config.toml
num_hidden_layers = 12
intermediate_size = 1920
hidden_act = "squared_relu"
norm_place = "pre"
rope_theta = 1000000.0
attn_scale = 0.114
lr_head = 0.00594
decay_fraction = 1.0
max_steps = 3640
Each number is 128 + 24 x the weight over its row's rms, rounded and kept within 0 to 255. Layers, rows and columns count from 0. Numbers have three digits each. The size before them is the row's rms in percent of the matrix's.

# layer 7 attention output (transposed), 640x640, rms 0.0392, rows 244-255, columns 320-479
074:111098127106140115179143141137076129133134117132147135112111109149138143091118124120096144135124136122107120129137136117142115114148120115115154116101161147082134097104128119124153140110124136080069096145157129174103129141142105150170097154162127129118122105138144140139164194101121148145112107120076099124108123109098124111105133080131084135118115069157181159140115130181116152130113138124126146138114163109138123152137175143106124136148184103152136133134151157143110128145154145
077:148101157083114143113112102083141127152090112120116129167092151140118099101129130126125126148108135128095141116116110121121121145163159142099144139101123115164137116107154164124105107101106104135100123117123133090182124092100152150109124117127136134146130134132149182120124131142136115128149120098137154111126138103131139080134144104123078136171103120110149154136174113075173132119099103124132172130105120096141110096122110155125133094146146117124120127157082163203092139121120154
078:103158105128159139165136159162121115170142153135156160120138141107099099099132106150091134181116097174115113124092157139150180112122104141124142135130126117124136185149144112060123138150123118133087157109159128129081089102095100125167169180134146082113141123121137144135140178133135116136137134145146108125126099114124132149141104156117112107163131118111103154111097110099106113093106102175129152133128145111087169125136127142072148104108126109159125117114135137116087133105126087
068:104149135097149142133116101103146117137144113138113132105162152107137147153127120163123148138116133102093149116169124126103114161131142138137149125106110170145158128132115117138119105122133137141139123168146093159153132143118134122122091130103167169166108122105150135116097165128121096118137110145160115131127126146137138125123097120143104112202136102109134114187140136141137128113095143115152155134108101080124165115121148118103088125118166132095141106125140145117152122144145147
077:144144114143143145130145150165097135134141177126122119132097101146122088120110110113136093138171128178106131154127127137119150118149060113152127090115153094159108140126086140147131157173121150128145065167120154166115092142135102126087127121123102155127134131133133106139145122135142145152154100152134127123090150123141120109147153099138171112136150105151106105113114121130088106109152148151125115099126129144087091139092117144161120154147123156122119152153127127145117121130162146
074:155160106093128156108137132119119128108140117128089150112143169127114147143137174152134131138093169099140161114114125079111128122118163107090114101108106133110157136173148118106087104117175084169136160169114120143145096134093098124127138161146113138114136115119153108141102138131143129130101160101132133154119097124154115099115103162099088129164148163112145163142160107116147151116131106107105104146136148123142135104138145165158112155143079129129091131130137100193141124098115114
075:118148106080112130131165118132135154163083105069124157108098161103158141112153126153087108152155132101152132162088148113145144094136137114151109126134113131125145110173113133096129117121133119095118172093110129133111132162157151126141160135120147199133121171146145133113115111108143135131116156163113131117140087141138114173136153161122162140190128095126169126153136132109107133143128111180098139084097143142186127135136082147150135156096104165115088090138103124139073130153170109
073:148114141089140092111123123168083105131139126137106146083125078138133143147145119083110159165152144094144193151131133098094142129121132104130148105146124133132123121127168108105170159153121109135140160086102150096096142157102093136145120101082096133115123146125128091153128113110113111109146137131104134098086119145156126108128099118091122136121099123139173135129176131117124124138142121120152123114110139126120124123111140139122137123115155126105157102105096117139118121099141145
078:118122151138144116107136128112116107131161152128120163104107144122164120113108161162155172119100153105141116107110158094071108109150143166121118128091077144111153112109120114094127120117131144141123083126146132164112136133129098163140130116120137086149111118097138147111140157163107157124130102152141121145130139111094123090117143118140096098139132101134121146160118104127136131120115094123108158167124118093132157114149174106115107095088158093121146135104173123162124127135131126
074:107146139114123105162125126125177098149136095117100155159163182102121112128104149170100128142111135143109135127121134152156145164111131158149104123158101163130150130150176117113135125112129141110120133109133129133090153154102092101111143128152125124050119123121131112108144139116080111108135159218151116175123103135119151154124190125120160095122129190144100142144120158102106110119149088103077126116121106140130141116130150097143146112170099116142147122109131101135123101148171101
077:144156054140120103081127098096119158131104088146098152133097142130147146114146134167121127112166116123151128121150113126152062085123128178166134159160138127127135151108127109142109128070132078129173127153130151111150169134129112108152150134120155115170141147112092128122113136167126152124117139118148096120159107104117138174118148134130107116146079126115123111123182124109174152134122102087138145090159118127092141089128120164054118121140134126114123187113147148103143112136144133
082:123140088140144106125149160170131124131080165115126149144164109158158148141123086146133108117164133153109138147157107080107135142145108107114137125145170122106151134118128064140140169110131139112127145098126142150111173122138094129148114106122099152136121112084105129162089098127142158138127120195137081108156138122118120136128119114127136139117116102137109112124120109156096140140131128129135126109146169122102149088104144140101145103105139130114138133151129156073171122131135120
# layer 7 attention value, 640x640, rms 0.0365, rows 245-255, columns 320-479
084:102102115138130130163142143173119131141191111120120126132126168119141122093133132129146103153165138150156091120153138092130113142104114132111131157085112124130105127163130129119196132122129122132134167108132160124142107150177076102150110098127140152085119150097139116102109086071154154154104116158143127181133128123113169115146159133126150112143135169165139137120115128174126130157094167109109115116174120103155096130128119121135114092187135148116097160134130134131139157146113120
084:123132139153111165117149147166167171089150102124167131158110121133147160171092164151138079138132119164121122065122121095100151151137114140128146098117133130133130107088118119123175153125136150122130133111113138147084124123125184086137139112114133149167117145155123157153130099160110145120146129166103108113130084098131136117102138117113138106069070139128117158142121134136146097170104115137138097163141127115143136130142151092072137108094132103146078127100179134134139072134161125
077:177117153183150116132129132155117139156116131085115131146133120138165113084083158128112141128163141157156114119119165090138169122164106156168121102126135114126152138119094140084133112126105138092137165158124155154147103114154097149135103080144134106183139124152129131110125147136119145093136164135130071114171154120166135132140120127133132157144154103120105154112096140094142135128168143125142110127131124146127116136204107120156090171163126130147158133121116134171133133157142130
084:154123112126154161129122113153112123182115115121151120088160099119162178141102127119119164141090131064106119104113184123110126140104129103123138149095122154084136113134112122093128145155108107107179095123136113114131151119055213161143177123098100130124126134090101121118144099112092135146135174104121164138125107130162111106115139121143157137089119106142110113187136150145157135142162138116088133130099133131121137122153103123141125129146110114109112119131143129129138108114112146
083:116158063188120147089198163167120127171121129157134148155113162114147151143157143106115136112219128127116119119138174169141181164157140108147101112130164137120101126115119121176150157151149086134142123162144147127082137130116130109102087143129147109099152112110120104106199128121113167142117142159143108122123148134113164148133146117094169127098103118116088135124083126113083094084110114119118176168177133163170125119121152128156150124098144090154113138149152101104120117163102130
081:117126155121121177111127093152094152161076115147084160111127103115087105118079106138115145099129140083134138117090163118103116171160150132101131113126147096109174173118121141117112149147148137105139096129127085104075170094098180126128114121125131138124135109145097122123125129132122172138132123124144150125153132103199138119127133123135143115070176146087107154153180156116156128109153136111164148184164153105142127129123132123104175130142152099182149113114131128140105137103092121
080:135149132161183164102125122125141147110102118180128110127124109156131100130149146122142098156166124137141148112146111153132139138112145117191128115135188131156192120119133134122109113112101169113120137164114097094169161150124122127099117159132126165117141116125150141133157123140124135146102131141120124133161140172112105138111134149098115095128176136132160081103130149109113147162125151122174129138099145131157155134165123100203138136144097107150095131154117119143154120108100128
084:173126093140125134142155147105123149148137076147130131117115158111131122146116157095143130189163145111141145109151126115108148103112136130083152159171144138174145145120100111139135142131138129113127128120121150131125122133145115124103102112153153133106142135144100097119110115082131128132135164150151123145132090117108105125113104124125107157151146107133139198130110152143115084110098127102132124083096100136142144139152128120186097178150130127157091131126114091092089159162128102
084:161128084140144120140092145121120114111095097174192127141165107126098124148102091151130155091080157147133159113122112139132141139123131123105149182066136130162132162107105112119070111120145135126083111146120103121099137089107193139118095141180147122156147139138122168164102165190143147090156124106127132092176116165172095120121100119174061157130079121114118117143092150088132094151128113131120100169133140171123124147131138108108116133121138158157144175139107158098089168153148111
084:136083083122128113122162158149135166100146119134141093125126120150123114141148157097101160135151099148148172167128150149157135147147149154120150136129152141099118149178138143145150058154119076132090152069118138147073094149174071138137136077156126141129160114124099110113143142148122167159093118135141113216105124099148146130105076124164131169094096139112151120153140127161100108118133111142129147136143132090114082148098093110169137159116148128173136109159120143134100214139129144
087:145098167104169121153188134147130127080123138132146061141117100115185145103126151099117157159078083133132087107155155115131102139108096102143166198137123168141142137112176125126158110153169149148113164135108150114153117156169166103117165121137154133140144124139112125131082147141144119152128157124117146137139181109143134134123109113157127115182142121117124113160147132119140160103169118133125127095067142082135143153128107187096109123096107106152132111155176160108140124100118120
# layer 7 attention query, 640x640, rms 0.0315, rows 256-264, columns 320-479
044:144175130097138162137096120120111101098100093131099145161117126170141110112174117110088117150155132142142132093126114112117108120105119150089130195129105089134147136146120124115134162123139157063129095104137176149083089152113145154140135112171140134124157176135092125078114110123112105075094165149126144135124147134120134129131170149139108143175113107197144148111125122088133148104121155109123106101130120139129087163133135122119123130125154070147124161147094117101136111137107140
039:133117097131139110151162124139137124111127123138093085135132138170101111143086135104163145143119130153145123164145135116184101131121136150167158136132128136108149101090111158116154177114127126134152118141142113106184147132116102111108124106095149154140122111105116123146147138146155109098103148113094119133149129105111070146125070118121171109113105099084165150150115127139133118149141134150160135109118117134149158093097124109116134103143137119143126145120121139149168154115129147
044:129132169132176162101148106078133130101137099145116119136121101121115078090144106121101090109143162111173173135086118128114117084135098145134118173131114108093147136150136093087120162150147102125119154114177165130107075124147118150137137151154107136123140134132079135099148112076133119102103124159107145134125147129094111089128112133171127132132107097174110114111123112108166182083166164113111151090112079166140089159122113129122107125110115110133149157146130106088143121137119114
051:119180142149126175113121112094101114154145085155134135149135086150120083079170120119098094101148129131120173140127121100139124112154140119121072180131136061123143123164161108131139162113160128114127108091131171128101100119136164129132139164170115103161134130157111128110149087091122136093142123145122169131128139146117128127126151141134132153180116112135107148128128120128140171093150135113112130141105087120118119144132123118118132159126097102096117109144112144105121106134100093
050:131140133118121174104135118081105097137128127122072124135157119124129091122133147127100117124149113148154115116121119093137120128119120140126111141100147105128142134129112086129124154138127165109114091126150163138107141107105116154128146131180096107094145172131054144109147163109100146101131114134116135127119174164118070119137124111126115141148137129156126099095098080064123191104158137154124171083082058112119067145137115119104139125142139103132137096148102127091142117141104103
046:086136153133111133103114127097136144161055132116186181125119121115124171155124174130118120086125150132099143097079113137140126135147113141121113107083130135142117147084152167127121126142173150127143153162143132154106148176140140097136111141105130145148133094143140101148100118102117094131190130125127142134153106111088132101117124137142100107121134141165133098109151143186140065160131120126135166120123157157126187114127137113173134100113091152140119175154132176138087097101181149
048:124157112160101179097116125115131116155113122157120127104118094162147099110164137119118142090115125135145158135108106127105127146136147132131119139115135090101177124133156094123138125134111148118143123121140187141060116137132093123133114161175114092155120190174138088104144134069155109110152120131151145150112122139131132118121150129127133116117175139150121118113113058116127143082110137125093108101118112122124099135159157152117105160142127135119121137154150115107091096163132106
055:109162128151095078129110123149172147147107168105171179122106157104115190154107152165141159111121151130112125122111140133105161149132110129142141107065136167151103126079100170143120122118109149168134120146130116125121152159129137125129128086077139177140121120158166115146095133126125116144156117137149128147131094135145153140139092145120143143129135137091152091157140158152147084156093142111135130118168166116134141119088134107172151107088124163142134178120140148143099113120120142
061:106132122143133085136114139118147129182079143100173181109097124102113213115117135151139115086107133160117135109083121177107139164119096125144123113106125162147120147093151168114114101126116149146157114163123108127120167186140137143130124138115122185168099087108156117173131128162140089157150110119144149138160097141091164130111132125127117112087104173134146120123138167121111081175140099139150146120152141136134162123121133149156142113124139170108146163141162125134128152124195158
# layer 7 attention key, 640x640, rms 0.0308, rows 256-264, columns 320-479
038:135082098133117141134156138120118129140158144163183136120107131085149158143140119156143117129132127113113125145135176120073069169149124085169130098161142135135122108081127144145117119140134107144155144133098102122167141134141084105171148132108145119122124106101134127134147077116140151108151104102125151108097127134148117133116119104152126128127069105096133078158145137163134093146150096097134147139101127125128146117152126142118100097113120160139126129169135126127138105074160107
042:136132137121113150118128166103134124164152148161144167123159100113147114119119095139108099145155082136126120101151139122120145134118112140139107152125121100154122154148135101135153090122132169094143112110099122156061114115119172112037129151155090105136110076139135157112149132122134131132171121123174147152162118118107145057163126132091127150088103096124149135080153101117092174107124120079093150152117149132130090160101133141131155131115103153103103078137114174123118124188108088
042:133149136116094148154156180154144142141181147120194161142157144077098108157117103094107119140151147126094091143128135121124122135131135071160144100141135168116126130087130159132104109105126140152102124141108127149153131105093161132165156130094145119156127126121176094132134138139123124156134126121163157106119138112176161121083141123167154117170107093111130127179136125140096100137084148108184129149092112151133134111153150139117095136075149141113089097140089122132102136147143113
045:148093103102128108109125123109107133120118109088159099098096149103118121134127142124153140159116148115137180132103159151147116173161124158115132086128096136137139098068089160137122114153091122137111127131128115161137160136153104165190129134138153195158148143128136114115126138128099122131109136100108102108136149131138166201153084157165124123139121122133115148123106163089152112166110100141126113098173120141180181088111122120119085156082160137190110138142125123124134103086136152
052:143126148157137120133133171114139135160156136126162179122122122121076122139123083110157102115146155114136142156131135128138113095102144132178112094124117135132111135097157137142142075137094105155167088145106126117115114123146125151131140116093170153103092105156165111181094088109122084126162146098167153110121150088141148084112158143140122128122145098128146121143175117135101112101073115102151116121132141153160179118113164153130106170122151131137108116142147086109099144134094131
046:118131156131128131096143112145132137110151115129086109137117100152139091136143100120106155121127090128133118121121177124131117098130101132091104134066118163160161121114113116124088142118130135117120097094142131114120105101125097132136116119180090121134139186103114134111128170112139155126031136128146111091090091170110120156136130122131172148119099182129122129154077141148123160126146133171107117163137053108119124154113086082120126118179128101154135110123131124179150164145155122
043:143097148110105123114153102145122164146129117115147108157159112099177095139147114134147132126090127113113151089128116133138134141122121143110105126084114144147108106091114155116103140124118128106119105113142126132167108133116084121170106113136115123107116140148069142108136159140139160122100143118139100081127117145122143192129127148144183107169130161146110148157096146124153142142131101186134146141152074110141162139133088115119113084112155109139137148115111158150117115077151118
052:142100114127175135131077116133110168117075079096115081079133130135139105151142145106129138110117103101134147118126155125105127113121095144121104104170132104130130101139101136145132177136120110130131155090135078135170120111157111144175071147169101108110149147083131130111131119127158136127126120146078111093134124124114124183121132108109124149111114142171085139132116139170139105147191144129085099128122085106086128100181113126144136143174119115117158137133103120126174138129183125
051:160124134118144147121078092157126138091096107126081136109144137147107127140165139111073164154134084132112127128138207125078131124116129116092121131152126116147120116145116132134157172111117092165075171091159121112156098111119114129162072103141120102130152179106135112089148115115145169138114106129062105109148111167145122158106115128132138138118132149148100097129113163161156153119170148137081111143101111092065122127145100115119119157170118102145172126081112123164148122148145101